Part of a small language model's weights: rotary positions.
Each number is 500 + 40 x the weight over its row's rms, rounded and kept within 0 to 999. Layers, rows and columns count from 0. Numbers have three digits each. The size before them is the row's rms in percent of the matrix's.

# layer 7 MLP gate, 704x256, rms 0.0794, rows 469-540, columns 128-191
099:539490537544526464488554439534470502558545540476499508465456540488528530532507406468511450453513500473483370560502446511518467484520509529522470472571479486448573504524521594453568433535462481
105:506476437586534491408403449505448479511511555563550482522458474524513454507415545599480485503488452534528444492482468498478427472499544532523573501473509480545460524515521455530475549457478437
100:470510481484503461456531532463434398499551469563551482484495502530549507501492497471551491534453524517495465484494574471439536516455512513442572522535470490500536504488466567509483441514490520
102:448529533539505476397516460516495498536503467441516516454563500476538395475545419553453556520531517398494541504473417495513560496465510554455487467495515530596513467509503528519457467463426504
095:480440527495505477504493530441523430511501539417449500481501534523537522556463460495444506459503507525478416507458476506444517407516563508495463450433522493646492492581473562546576523492445386
097:472500513514584436476427494550464497549566499474511459478480463477581492527463522541451433509528476562501561543503489506471458515459453464472476476566498514509500485503567435459459515455530500
097:415549547407445462588388437528492489506557544426565595454450512423485534541538547514523479541500479484517513517447457509507512538473481513471432500505552485510498478476389509520435560457516465
103:537445552497514507467513474548524490540519528445500502525519428469583429494465485564532471464502516519582491486459471532529474462540536521520512411498509449525510452472487536495573469483462474
107:450538528532466480490472506540462484505547506510588447490451506463498465488484591456543457580493510497517507498491482454592528507448481484460500600518517487560464457484517502487481450564528486
104:467535532444528438534489549499487472501497428479514455465483546528491472469553498519405494461494581457519562554535450484523577502443450437479550531527486489494490460571460535495495560516449463
099:519519572521439497434564521425529496448573490539448449548550482441579490467529486517517440495430472505493515476537410570510500496471514510500481496447395481589535439489445449508459481536453510
096:463463501538454578519471488515496467437536537484466559501485509503491544557519541470526491610438510492473472478516546520481496487553569450512513509487535533498506415486487520495533558572434471
103:513471569524502505508472491490473600510477465483533536483445496495551501539494447576537558470543449489558527504464485491504507544489482555419602500559444478498488527544522480547486531583436462
102:476534516485539461480439476526532539504538498519440538512495468521533487489505426502502448540461548506531556539455503516434523500504527511510480535496504475476441527493563505519554512499530480
102:485483503528613474485520450542475548483397554500522545497531505440458523485440495495456464547519517538554541516420434527513561510471468530490481492534535497503465545501526570499614573578483434
101:504383442508475513484491533481502524492543498427526565450428487527496526498467550489481489534489514509536487618535537503482474497478467549494515515521506475485473509442534503500497441463515405
107:464569579392506470469375531504464496490489531424523487487451447530452484469501486592443511583484521525483471552487467516507472576506483550479470437481469484551480507568522544537552524519505475
106:487522516533517406534509489456477531407527459471499483470456465497513500497506502504533522448466534438457528473427462498421544512498474425527504485423525457511493536412493522504450578447445485
092:492456508511511543436502439572505548468525483508500499478533484532523448495531450546549452462506502505501461500470502537521484573486500521512551528534597528550547471414495452488519503510521506
102:485532530491515514546484533470459443576464487504548458494454505504537493469551538454516557480486511475463495438493597527510582462452450484520449503477447540592507476527615544487514517498500408
097:504555588489441500504545490617448511396511464526476522514445477518483434485473472481523513471459468482539569502429460522464483480505469473482515553489488498427514500499520504496491425459634472
100:481522502489521478492487454508498513459432499520492406472547485484535579438527487521421501499549494498473561545564501522444491447534498588582467485469511524498493534442542568534484441462471527
095:501508466479506454516483515502438457514476528481522474394497429479516457498522461516512514537475555480603530511571511386509538452470497537486469462539565514499493421513531549568521499513572493
096:435496590529449490495528508549485480525507543500483467484531470515487462436491522416487524505455505487436458480476495535551473540493529467547512484538540516508452460463614491507562479465534465
098:502486500457482582503496461547519507514535475549455508456448444477467523524486519480513439522481532538505580608550490539497511481586466473526519538536532460463501509527496482530529407472558483
098:488466509488471471547505498573440523504538549533571449512506472530527484546536459437532513480478547454459468458470463528518527583544467564556522497489475460432479419607516535563437480496523435
106:560450599476536464550490461546479508520495464468475484488455451493531566572522520487562515550476518580569570492426475448483538516509465530544386497514534481516475502534519406533511524518563443
097:452524481422505520504482427553537470466482553515557498491505502520473571477487464485504531489499561465489575507509470453498508445454457515454461495520481443414493484391460510540555481456453502
101:525480560487482439528487442515511500525539550500532460485555546490527458445481475466529402557485474416529521512467473509556541433501509490575518515496516506461451458470468563455499468474549466
095:473521538467486516529522497526596457503494549505532492514466559431506582532553445510595466498513531474468469584488445447574509506532459500479506492488543512461425489509474528481496536513563511
099:496438540433559503510449511470496508476492517445491533459518557591509502453494442442510534527493412438526464559474454528500456456503444562557510408511532534535514480474612593501388535486432492
104:521495487424492539424530546484488552496525501465476596443487526392552493475531482513488493501548518557525458553472528600509470558387467492487434398522545517528446482543487459456479534479508459
100:523493590449442505539549442525526493546490593469523518523501540541562561468479501598542468527523441446590451512443512572517464490474388495522431458478491467510468509495469492504496450500541515
092:497536522514483522585526523446560517461419499503495466496527498472472454508448472454539489519470541512457579545518470496484492475469479476520483546540488459491574534461525531547538464517541510
101:488516524485476529416487570477495467510427535543477422499465530538502432492476440463509553475479532499489511464481506500457508483494537468529474556506482523516480474470515488525518507472535443
101:485516457544476480436509543457488518457528585498472510550543439489455451497509516417552522480459440467461445608522485495402463549520518539549469460523493484519486486497496493503503471507514491
099:491559501491490510439502526540525522494458498535563504512471467546544446514476496444516487446525483450523621545514512477511557463435517503540411538510492481554477553446446465519548439515527531
106:510397543525467500521481461538533467471538467478462467447523492515527528513466510452540453480608500468579474424508483531506464512526482539471510513442583428446454519563466462539501546440512544
102:466480486464545461582472538500519508447496561419460474486486504522460507555557456477473504603488525479503556490476433496467433518545464397479473473453490476514529525509517409527468589486483466
096:538536562497523511471527467466471507502513477450514565545485481521518544511470502508460465580522480532526434509538532505496562476463429419528540497440427486490488563466541480533576527429426450
100:464503493433488554411426550463482605484514542462492507413533466488503510417494508543542476486485513520434480493500409514530536515463534576569500420424495529472434463597530486482487575528541447
095:535459453488398459503479498475530507447417458564516519484481503494517518495577491499578520503524521527431472480555447539514500525531450450533463515446524465493497515499542484478493489508518553
116:508470484463495594471483476517496537497516478563561535538555416533518495461488488498579522452505489466519521495396517497491473482507473550478514519542492482483538479507518486524485480499546488
098:513448525558534461516554519521465463504503546526560507476554514515480491454512446556433564490502492510441552548542514490469495487534466491521473516492509524522484520540495478472458562555500489
092:540541548509452536501547437547573535498557457487494505479475495519531504554472439497471501537516515568607528416483486563475499586464449474523495512535475457425463492561493527512508542511494501
096:547546497470536491444474421520438497477463493517500536552530485527511425436503486520511474524515492457483488485447515518481554512474484483478543518515507482495563439419501457517477486455449478
097:561516495572476545461592529472495557540544562512503518519494516445503506500516511566486500568494490434529502539460467508497490492495514495520556449507495498539478515522572503460568640466486549
100:504460490509486523511542534444486524475552470528536461580447524586543503537522577571443477561478451576492539481451455486468473482446430548531471529571493505540529554450503540486472511530493430
090:461451543469469495507514547517566536494423521503512473492567433414503525391554448491536447477510520467482528472522505525551528471558526511474470503507554492493525494507460471428516549426504506
103:462529561482492496525488448503468480542539486442507524517539496537544489464526473488540526500515512454469533528477484422522524447479405565537531504502561451519572475544551505569512553468486469
098:533552570482442466468493481442423509498563494496548574491426486539472479493499458458435562547440444451493476533508429517525542512491503460509460607477545474594507509498504480502503558472472484
090:461477448481503439500574534427486465509473475519431510424549499505472455473486523488543471497460516473389480490473512545490509495542561487503510507503584495440489504506487475513529544526538545
097:463515488444493479508470491523473488482501428552511499526446499439515508605496472509530497517498570484530532455527495494439609596551413457522506551558454470481521518512540553528516521488476550
095:495457532498491481453433459511418476515552548452497523459477471588516486463478404560474536490447552510531496552538470498477538488472420563525494546530577498502425490523530408561454501467532552
103:510457499451442508520522494439540497469546410535502506570524500488573525535500517500452561501508446512541535532479488505485558524456550553492527532441521518509512505462456467533551509442507551
122:472464534505474530512502523542470511506516484489521531522524530512507495467504476537435445430486524531497527493488519488460550482517533623472540558481487457525503487490472470485507515476497467
101:495475516446553563438534533594424501544494473507550448521524377478444445478504483522444528512505503551525552488526526434496437535557443552561524489494553497403538456463543500503455506453557475
095:477494533503515500439498506532531481495521501539546493466466510472548487452442491517398468556558498457476498508433520507495474543427527475572562485469474520426535528531538549490541482427479563
102:533444563469476440447537490479421466439481450543499528538577520527531432459594462486467470472445529431461566515483582451468584430481552511496541514482556484433466506507510498417508482467458421
104:557464551451507545528514427478491397588524585455513525486513458399520547501544496476440518550461502487488469578533464502502460447502500564518457508549539524583579435463423499518445535438509558
092:429511489483534531471483492459458515552547505494463490481464516476541489521554499509464580446509488492521444465482473495475490476433476522456412487513505500447415515446503465487455544533501529
101:527500574398530518497458425527482453481538580423464509473485474407555573445454455527496451459515496537515507422530488458474512519524472489529415510452469454526532504506463534507493559494539524
097:491459438525423453501409533494510518412518449511480526522464459537494475478505536500538535533485518494529472486529481429449627565547489501523527537540512494540491425450482519531452557521509602
096:469443578507594501422535465495485497531556576500482538494492463461520546536453509497513513503489499512467471557521529528482541404553494521550502466516482483540476507513533449478559543568455476
095:521446569458501529414481450489501542523474572452552509555514556500520493447529531538503538497420490461498470473552540536521555558494451457537488574487545442513488522509473476425464473453481554
101:484448476508600493456536510573471459554507512473486492538514483518497523540532479503469499484455502488564462490470473470480488484519504434541515482470457480508549450447539507511500562558458485
094:509554520478538494504525533475481466464455563500554488462486521407498500500477533542549526411548490473486485493563597602506446439439521465545468504550558498499428482502460516558473510537478518
095:449470527483477487563505529434484419530522488481444579513465459413516488497449485513444491452511456539558414448478546519427504462544475525506454450523524507465517443503457457502531533415425477
098:507511523554503489522510441487463474542434513432457550434509481512522480495432508480372548459532520529499545591481411477480523468514485553499449448478562483543492556450516549543484546501550432
096:483555442489431571522501509533410480492539511561479466491503442495553472487493481463519444487515537507457471515528510520477524508479447480580516510549501474460525544572430510479561571484463514
092:477469577494510484540459460531508465425521516462549560555465453522513500514549511553486478509508509485524499534501467517462586439518539546486426473482521482471450539481504472510444527559460526
100:490484515552511511482533435527492462446513517538536529567513536458483466504480408550538501482513508516495546496569423454492521474540502559475489507490545494465530495565556445552489482464464486
# layer 7 MLP up, 704x256, rms 0.0765, rows 469-539, columns 128-191
102:442545438529486477473521527524483452497572479458547445531494547499515507508559472536467550495497508472455571510543515476488444544459514501496563447462505493484541488503498490519462531468543503
110:572517553511522486505591533561550519475500540524486476500511419490520511471608537403501471501477575547476515518462506501449582500492527401545466474519374503478517464480461566512566500486581435
105:565509492521540585505508471469551486570540552457465485517506476494485528520532450500496565404537490508484565468537457412515498452528552536534478521452549444492532539507407524532554453460479502
100:535455512503484414501524523461546482508506527527495462474489523560528479472466505476515448496479449468514551454563454561499534416565460543591570549515478525464421519541407491499468524505499499
104:462475507483557479516546506533524581529486459486575490489504446448475555467494569490580545555519496518513470500515520556537457461475525526510511532494539462474505461485498571470554441538420485
094:507471540543556445420483509554570505502432487517561514492594495546463528467490529536431464604500505508507506462539453520495441515486445491546503454504487500529494511561486495508603429509476517
096:514515504495464562423544473491467487506458443526525592496478497539434456470546548460454449533529516561467474502531571472520533485429451407507536556471565432464465486519483445466521532543550492
100:595526569479540527429441513582493470549579555478494517549484530537519484379533526405509487529510483489506522534535489452490505502509543490506454563427544530490624493499473433411517492437438517
099:492562429455534503518482406515501512442480499498555529531487482432479532503437488555490499536532537462562514498463445488513453554488488467480543516636497539471476512491447519499517502567402508
108:508471499551552461509580439580470494471474484500468497465471488549502483528443543570451476588597463581593425495497472524476517504509474495533587462474564471425460490525519505496497554455539507
099:521487544455474500441531453500519455475551500507459577529400511458534526402486490490492525511456464503486431439529515538546506488463514439574499494459488469486517421467462551465508506466511475
108:530491433529507454543501556435516553551500501485478481513496448424464544413451515561471572547508456475491559465444519502483521486477557618487555454466431543529517483519489487537450587488550500
098:511451535505486500469538527526511414443502499442455461507487483525492446548528446499547467482466551494487449516458511479444531478493444435551537513543445522441474563544443425494432472441516461
104:483461509490491494549546516509500517534489470481491493522502553501506474425471486432465419520540483476518446482545559488470440483475498487473457494515579539498425510494542504471487427519521541
102:558502449543455502522472578531477465517525572530474531508564541496572559532492456495489428500428470516432458507609561576529495483530480473483449476477497436497581455412514515537557588529511495
096:524439509514466518549542601523477572489517405505483551547451514478497419539500520516465576500513392493534484558508504539504462504498512498499447532413482518467522491484473433456510534421439413
105:494438554457599503508512533506446538509519472451531546367473555474547530515481487485567480480505495560511458530500534585480596538501484587488550459408470527525562471497525452501529511486419464
103:514534541519511527483448400557547490501462559498499510490488507504449585578531519567467459530500460478526521522569488523436484483498436463439481469546424494551525494511453529505580504526524459
098:493528465498563511537465445498528522622524519448509525513476533542556532478485433485532524524531433524568549502506413477452426483468465485517476397535528509488416501475495492463490493509454410
104:512422563447492530503552502514445527466598477522446484471471519564484483447477435489476530558571469498429469479534460533482463472476531522465606502500503484465457550482491477473462473518506465
100:486507505506530445461471432483439514502497466559540444522455511592522521508436575480482548555526532507541477462472523459497425552530538574540439483542467510502478517404530461531392528480477536
096:452506515432518484519476404498507468490480491513546581518519495438519488439423514504530494510452518484507511477383540476511459492490498582536470477528457489538466503483502495514496500520550497
104:567524533485516469455521479541592455443502534497549451481493524436538482493505473509384556505524562479513516536478489492480545526502476542555468510409511506544444535483489495427511508467464450
095:503514574451483452543550488514515490446520494516458451552540484454453502557504504560515449512486593523494491447487577435438527480512511461489440534476481558497521529590499492483543494549529429
103:531481555512489396557475552485503467449440524499521539566517493410491500420553418483479567441481454415491513525510521433493542470449467530468493494474492474461484469517502522479538529506515487
097:487490529510490542509543502448458527433555544525512594537458452497447454496460523442537515496436611514435531453512471539499494509519544467489514498473544494435511432487548479420523556527537526
105:495547500539427493514480554483478540441492446470501456451549425512537475511518516460531452428545491513502576490435505480495514478465476473541410602507474488510522524515496417520482452488534500
105:506509504503509505391500494498545469555472553434553522529457475507573595478490503560487490525443510525489505462463488467452510512500493492456475479479501518559576486523546440457538402476504512
094:443495528518520449528481610481492518476446560493416522500482484426472521438493428599478420416514478480498479559523536558432510493504447480556449530471443486507517468550560583513575509500521429
097:504534550466552499492552541492508467528485474536517471480480531504523490459503501504525510544517603513540516528499505449451512419540563547544448495542419471527511565505583465519485506502580475
104:507501456556498451491472557522527556422463529467544525452516439490498426512508474524426475456559493501526590517532455500509511494517508476525550484506541534523541481483569506514515579483495535
098:495496432497454494486485539479508509525564462481464484405469459541482495454464505479533492535498525517524447557526551458499570457487462461453476514505424466491528522497488468507421602576530481
095:522587486492494554497533498520472459560538492556498510504478479487562463528517577430485523539509498483507536507591588459425504582511419502604468475493518517422514514507532506530548475521535501
093:537474504454410426521524589503504483454517518532528491457495408479509469484553524556536529347472501491547514527518528520507493561482484557493478492488461476523463534512457573482440503501519503
098:489492538469465507511583476498502467529479478492504551536537531572465495438537505528420515437484508467458534520463529462494449476520481531495552529470496535570483545477539512530494500550498461
095:506496506489448477515532538502512423479454526481532509526514539476501567483518506496466491574439511552510509497553490510465525493522454554513466523479487494510452518489500474473489505466504518
097:460581500553495432558534515495465482527424515528557441470473469408527474451532452441463490484488518426457538527553473476469516535559527483448493542539478554556548540548509533523453491524531577
098:534505484581474518518542515416480598549522551565413425444571474506434424495512450471484517512472584491533521487478525490437509465494498445502453474535511462513513538468493508520540442436429565
102:545500493490474458529534479462529419523523483467510485501542539486524530489517535463525496533515468505511514516461474514475516511490504493490496494472554562510444557475453576511508546523438532
099:467524484459525491546537482480577454497440529448545486454602451485509417551467519502540482532544530505506483462469506530523579518509513507435467560521455516529454486485483510507519496487546496
102:526504485514553472466564478492503444551532595469446466565493461561513471587555485538531480512458521511452544473505449514460566458483522432473436545516449511549471488487515517455517522459527446
096:528504515499520501438455429511451473432506505544517469477498492463456498487481446554427471509528509522503535512491492474475443504511538499515536434510525492493495483582545514446483540477526553
114:594557500460591478478458568537472513488488494531472534457527473551535558448517408501537491445475484473522562551419496491448462484562465448492506482518442528527462443464570501517476482547543489
099:500469472482527489474516535441456507522447522433496521562476502464507502505430434535547476482499519476497547527528451461537533535531526603576504439525528537496518502540473582553573494425479534
091:503488577455575497495609491527532555513547457405431449479530547514507502465540522586471472494505506447472491488489454483506508545506505510511502524502498598563542546392473464479483485539490475
106:530491464520518480476547474498510499427539392453426387492467523488531519465530523434500408544496559512482518523498462504535469487461557453464467477435449497540507545498568467491530538526547425
104:484492449493512527450465484571482468432485446473471513535485493440483514501541437556488501553504542493537525456523465510462510489530513479550611504525530485493519505458412470542494408497502490
101:480489453500562524442483497478428519545441539453505575534558521490515444535502479509504498456518496447541545406533513502543553496507456461585467463517442472525460503489532483521506463452489533
095:444486402486507563509582471519581443493573534500488469561506429488545433517597551490506476541451396477457400498460476456517440469543469448478416509511561521532472537495515448504540435444459515
109:475554467455454545604463466465533532529516396437507452554479451561509449497469504498475498503554540510592514458465518482479525536457465432563508403525442511551494553514491483538461486567465529
099:476545549418452581413437508471556504422522543493536416451505505541514584534491528490631583537535428462459520471457538511521485452466405519439515445417526479512485514561486499554445512484501412
089:515468533551464572476535559529499418423498496539520469498514528450481585538518557505395532525544486499464511553512430458494444445529485418524482457561471547498484515494534537496532461536515523
106:502443514472503443470507532556537447464435517557478491480484514493517416470491474491465478534495499481558514437523518488465555466580509537527545485475527492521577517587428503457535470451579511
104:582421535590491502457544490510561529484550545517579501500521551465468505511491531509522518436540501425497487539464495519564497543515478552501556548463523499496481551500524470503458527483463513
102:530535517448543555457480499447508522482540506509483435539473474439483478522474546525510559497476505573504527464458535400561541509499501512485510556436454520483513488519458471481494544415514557
107:476468534482519473494541494490593477484534503519529497393478542498534524520490479461518525552551518439503463521495500484497493460467511420501556505477470488586566498503448438521544514524442427
098:448449496441537541397494499490452498502552438416501465482496463468480450459535515488505419563528580554592497496497472560496543491532470497564474420511413504495541525513520492481486509521483484
098:558416599469499518539485541501519478473478474537531454511531490455515529445522572477458620489453523488536534566492534483576474539516437493545467529520532511539477586491460529452432416461496539
099:476409536496483420519535486478441491522534467564564538458595447585499527462547581486540478509523468521523487468542545508516503477493586491530574488498538562440456516491574451529513523503509488
106:458520481467489472560517468527507453547466557510479495451514494539517476596576506464544459524506497510514462465511489411523568410480482515433503525496538566533475459547417504423555559468462446
097:524555549543503572511559547461493551499502499589471469529535518463494494466489418527430476478516466537539458482445479513501477498466508527531484548483558486543529499584476444490534488424463535
101:504506492501534523521443530427556490496449480524474448421458478432495546523438471480525496532503531485530576471526523429497466414521486498554520551477539492464471521483488458493495475523527517
098:420510473504464484479454524453499462534509511522448534518512561511496506486451435451529550581430391474558449461525561542527459483524482449505530494509581454600467464496546493509465509561441427
104:406531471535524520441529508481471470458449470428476483512432531512464467555563515507524464489518499484502505495509496485467534474485500520537540514514530436524520468482533461474542450549541474
096:534462474453580459521473496405456463532515463515519569547493554552494489526607471500455519532482479474456499525498514515497514422499404529562484498499463508477534457453499457523544485476438492
109:523477520474458522498508501515517434570483521571525502508564573454496470465474385449560529550549444513499491496521534508494500487456502518491567516460554508523438493454465455461505506492523564
097:479441480529399406488484508517543510531510472510439511490410529433483483504454578454497493547464462504492516542504498498556517493483501557447564478518495543482514443526446488478512514421577462
099:484510589508589487486545483549571451489504491452544483491520525488529542451454524524497573488528500435541471516541529517516559476536494507521450459541503620545470474429498477495462449462485484
095:401536527508510421473602565516469531546567553482458526520496470470494491550491458537507451477497511466450477525452496492481542512443521503532588521482516558435493497539485566409503566434519546
095:500496479436453503437506411416450483606560506516495543455506534453523509555532482536504541520504543493483434479417529515485474522506516544533520525531570470537513485503534457519486456508517445
101:519514521536544461503516515438484481495481547556565515554407571503492460539573469467502475524471552582441477453577491503433509483510491465546497564536492532483564457510495501479573449464529536
# layer 7 MLP down (transposed), 704x256, rms 0.0716, rows 469-539, columns 128-191
095:546457523517516488538561436480558540502527577528525494527439520519414554455477477494520446515509467500424517506469531483452544441487491561455477479554480590475516554467566480419542504545422466
107:541529509517470484543607526579424474511557514498442569490449435474493438487477532467520488549478492510450506517480469443425414518557588445564475529521514604512478492447544520459571454488532460
108:488484478496539529544567491551498449539445567416541542526410427503539442452506596562517477472572510511403512512506488425517517522488480532524498519479573524480483517459465567480504564490445542
100:519512484471465470550518466490546465476497478500543459582564471549511534528509455525550521479468469444462453454532575468479551518470506493499493527497474462509522458501502610528556516518515510
105:435401470472510497500448529465568494502526522473510497538535519479506563471503459438507528503505512528570535562509516476540517433489394519505441507466502529531490461494481511475567494441497511
095:456439531471474453486502548466528463590524470473510574557505475493544478582572439462554519451490446486508485508496506493436545493504469533485519547475489414453551532521519478596531517506492496
097:494449488480492449474521499511471481498499484475524552551515520537486481487506460489541509513514501481489573567496579489522565449513528473485533521492486401426479540527504535518574506512464455
105:446525539450510519521524550512436518528440467570526477590462535507626496521477508503485493471413475464466501541480451491464508466547520480434528538475465502494498482455465482523519438532518494
102:432462430505526516505439499513515511397454457465520483465543448455452510443471526454456467535412481475524461496478537524559571542484521498544478565521479461502520549452476505504537486487458553
110:546529415451511478537549460412472493503442463436486592445449492576422518508498505506447461482518524532633539547525514528519545501497495425477528538468551449463444514561512563457436483460551411
100:522557534465450523544577560492521502518475501512511526438502504443430519519485499472502453521550399448537476499501507582466509462435599517458531485477509515511528466508520458489512532454482448
102:461474508471409512533482436461527493551482471528508506511504485477519524448495452509462491444512507581416477439457531549451537497544479534530554512464508480577523573400490486502498466490527573
089:481475533579537503427570545441495501480503513490540501480590517527506492515449482535481626543585475449492548504534474558556482522406484411501509487486492533508521486509425447510512503489396513
103:518500517449431501497489556514478528470478501504493441528535505541575485453520497491457525473524568574503512470469466437594494598570463465549465512518545537401529435532503516529485471492515515
099:443426485527568509485502517485487509547499472507526469542496561459460539424513481490504538522534521484463586489391437468483502508433554494525459443445498458566526545411587463510498562500419518
098:517493518496411541528534459536503536544516474439554530513536509479488548478484412488477460543457470530559477474482486436522515551500498488571501437500470463528447496475480532546483553479527510
103:527460540437496485535520503419485525518580445454494521583486475548460530467506520493551481494556395565584543462495572435517482461477434577497532499520505468468490507511496458428442477558606478
100:453524475521410540544500406461445544539457470511536460514417507462461533454465515582576471440464469540501529441504453568484493491490479545501459561527462477476481526560482468521421538456511558
097:565568540560527481483576456475478476514484507576445540518516505462636535501493488518491505530597537478495513367509494487494504515521497470470522438447511584467527481465558487522499512437523555
105:506552551436480507527553513490484516537508487494497524469513487467544597395507514434499534540500498522402461391510542475461498466431495466496475494518487562522513476525519510463509526465532497
101:528441561468528467491507421481497461543523446453617551542500571540610533573554496516464571507456541463453503498511534538481484447563500527507495458502510487508490471503485523483520579520503497
099:503512508489500495468521432540436501504515429463471497451537472514439558522481471586459493497540539518481480507507551539473523489450532516473461443479542543536441557468488497500497518548428444
104:524454508468511501525485459534456473467486544587526424512517491472479504473470410526537465519537521505451514510439464444499519538575493507471484527468484468493543618448550500483587536427470581
096:437532459526470441479481542451505535447540459534487553424430520418592523478443477567492560516496512472434436477512590545521428516538544495501435482564483551495480494476479566469512442590482584
101:583534488476471480482449498504500387451464506583522518433505484509435470440504523530566513518473518515462481461501496540502474379459460505496555518487577535478519572441520545529514467509554419
099:529439509636494500441494460481413535467458576535550430510589459479530513508454516459552463552477492501549569468524507465505538541495492509482565529489481492505518528426484527520552522413422514
105:541495481372458487523525500469529463468512488434527513524531519538505524544563496500514526461517568486447461416450557503550541481488491473492495493495509498510517534508554464446431464512545516
104:446535518487527492468446452439569504608504536504401539433552502512504458475467547504474489478513447469539478504505462538499487506526459549409572513625465545537531536516519457468487414457470505
095:560559385532545498504455494474500420420515489453513491523595565514454469535466525485543520511513585429499520514512515489565527510510488500492478537557508481481522522484375499530502537452464440
100:443473580455489428526461407479528510474511515521484523485451448539464462565526442494488572509529531468492569443524521558513502458410501545537437427519515511493580527483547475514435567522532509
105:521533504499514456464459534486517535482574468416530498462453530493420539499542512507527508480483525539493512457487526510478506417536525479564520501464528562497526451611570491501516543515514506
099:495553493473463519469481595527533597462494499521569476467497431495456489439449485452476495546471539497512495503517527470499473467458412543543527451509543528546475530485501493465450465454502513
093:475499565520438466485528487484528476537557418501418450469482463455484452423517537527468573491507452442559462489658483548556460571485567521465461454458467489548540503542532508516460459521520470
096:468486508535501516518522491487559472543452536393481433466536464551637455462462471499518484480489519527429551503476492540468575477505537545524433503529516543423484558465538478486497440445483473
095:514492450497549536503471622493502536431497516529477461486522473471518431475532523461514462583462573482536522564497492436465491482489501424584451555413486482483538510559462549514485518513496490
098:509552570563470571504521494530458472518505488532503543461511419450456468462494465467520515513492477444441490459504493512596561521575473522464454512500501537435487480532428515523501370499492583
099:430372468501540522448534470532472517472510527526445516493503519506409550452469613546547523539515476510487455444528485485453405506518530539532596487489527476487459508603480561483502520459454568
098:508475546451423437414465505501411562534437503538524494552449485445562484477513436456468532563451533608468513568498497507505540533492436526520464483510514557436470474491521478541484517521511474
098:507485505501473437476508546474478497518478446549523553487526508465473432439421504483502413455507521494548463533504490444469451519547476578533476492503490538449451519498502501508477442452556492
099:532604480443538521539566455462514440488426460449538441505514527504546502475495467443428517478507474507536542434533518456488547526499487489456497506446545486486467543474544590497499499489473472
103:504522486559514537574498502476458437541481459506478564538517551571480499593460472495478496525481461515521511453500592463489443510433495457527433534516523485513506487455470460544451495493521489
096:442510488601548471535524546519498505543569504466461505533500515592430477494441459482519485503504470460467546509535542571482459464449532481526530501574496416560509455481508479455521451519440509
106:551472435497516467465479483481586566568508480538512556513543498526580474546487520514562519543475536442523520503440431516516368515543568510544477504515482461480547473490522475460521495513502492
099:514565547547440559429531504485567496528451554482505521474479532454646486501522562453450530521512458486563521557525468488540441506511530560543583450530517481523427481456483482519557473509479518
088:499527527468533528476445517474392441509472520464490550502510505510545510574448553439515574594547560485529470435504497487555466453437504514578438526470544494582494513504445522462473581504453511
107:509481509485497474509581460522548470533561468510399495508438496503584557491517520468506522478431538587526534480487496502424490462444514474528455410456450465469500500487465553574461479520559491
103:442477456485525506516524490513580538555479487479487516449508506495583460573480487550527481474575469413492495484523531472553428511522468533525464557578438494456430430507455522478546456459480525
095:466520579470528510478467552467450504508473487495442569451432486471618520482544491513564572557454568494459486568454514508502551477529494475521494425472534526514481508536502519534565479530523485
098:509546534513515488558490521473536524480514450466564509528539450586526550489544458496553471503473617525447498507446520421479511557534442516532540541499450430467544430511500502470501538508489507
107:523492415489463515564451466457501534575429409391438494484569486504430493488465494504529428521508500496438521450517451476484529486496535454475520536536476443482558573498610508454464470511502430
103:464530489465485481518499550509451488488535507510459530424500537444531526558498446489500538476499459484482493527495535531527537547492481362493480568477498372476479447516535482488496505514433543
091:444494466448527498484446484445463586482573445468439510561519469505418515443486502503506515501560557483472452527517463473509469510464434500424477442507506550512465474466502491529434575472487489
104:490494504502543453493489514560507478522465536462529456502519495507483453545513495504500516479454495534470446519481506502520445505498467557539549481446584442474564444479436460529542490436503561
106:473517457531455564488587532537520576530512491546503504456464499472470464526538554496415487505532458474537489547544518554611451433498510490480468490543472530445514536525485600464486449516444522
105:573519512525534513526444539462462443455543521531517553547503445501566502505505472512447620488479478438532516468509542427491504505433517479549489506526556579455484520456522518515496467522438504
109:557516524430567459474429420523538470502449476554523476492484568464644524484505460495542535511488431493512516490480512493587487518472467530521513469468521501522476488496515585473514489531589490
095:501491498503541497487544510493464499533522485502499417510605433483563480481560481552439511525512494499533479559544483434563427531530490523533539500466457473444523522503527464491508585517509490
098:507486555503454520517511491498478484513453457489521521527419541545442445643518500494592459477529505522450525471467510513454540460447513522492477511551512502586549477549495480490516553593482442
101:497518498509465491461537505570453541513527488485446528512499512576498438455470494526513470466472501579491451498566516551513483460461480506508518502520503367441554486458449553557455456489469505
095:544547542495476504489497499537482529411529430467501480524481530530366454462482542508589478486499514536527556495489570532463461579504510490502467483436461498431456584519546531524464483505486474
097:472518555427513576482517570516479550460429503505484526544564447472468552453584463525510481444560505499489492490518533515469555456511490438492478498519479515514483516493496535529466524541457486
100:622466540497541502410586479528481428503490482543544538503443529524505525505541468516503524555523480518453541464503587442513497455488563587518596524438523472456458531513547501531513445510505453
100:501481498428403466497490464494511445464520506459561512481481524552403481595541462493523460530527569520430512513473506509526560536449490493492506543561530521457519514581496485467462515535486493
101:451518462506544558409515469498459458466456574463470594514509460522372566501486484509494591520465502505470489540489487532575504441487475532556559470474511514518468488514557542492512580545456528
102:480425505504460575508561455488528532514513464546472475524600519545617486475558513498552467534522539524503549494561540448514494550526558514517470525565520422554499414534457544484504493478525522
107:489540532476413455496519545485507477438470542487507541464495489451404452518498524552529561549507542536452539579481499491514453543519471557526520537558559612458528437467406492517507518443536529
097:518524488492466496424474480522496403493482497496522564527530449468439549542529467551479515490391502531525430535430526508535482410452483598442448487557476572457496545469528498500481555533538457
092:541503482505479571491473539533433529494487454502496448502490511475286490551457548534607587540469554469499529514518471593507423497490460505472527572514510535456495539510477509536559441562597503
093:538482475526538482546469490506529536531419497478504552474533494530571481528543507488505535467497463536524566474432410516507416494532505520502480516496532506484519583444547523448446556509478462
096:514511479481525519525535482518529469413433516553534520482549530480594540511535453495490471569483457453514453509478494489457505506505503496576486512485520563483458485516499442490511500497513561
101:588489547501473475537482508480532564507567512527458461517435467408417482499492484442500457505483528503520468463466498476573508503519461495483471501562497664537560452466464498513487507510492420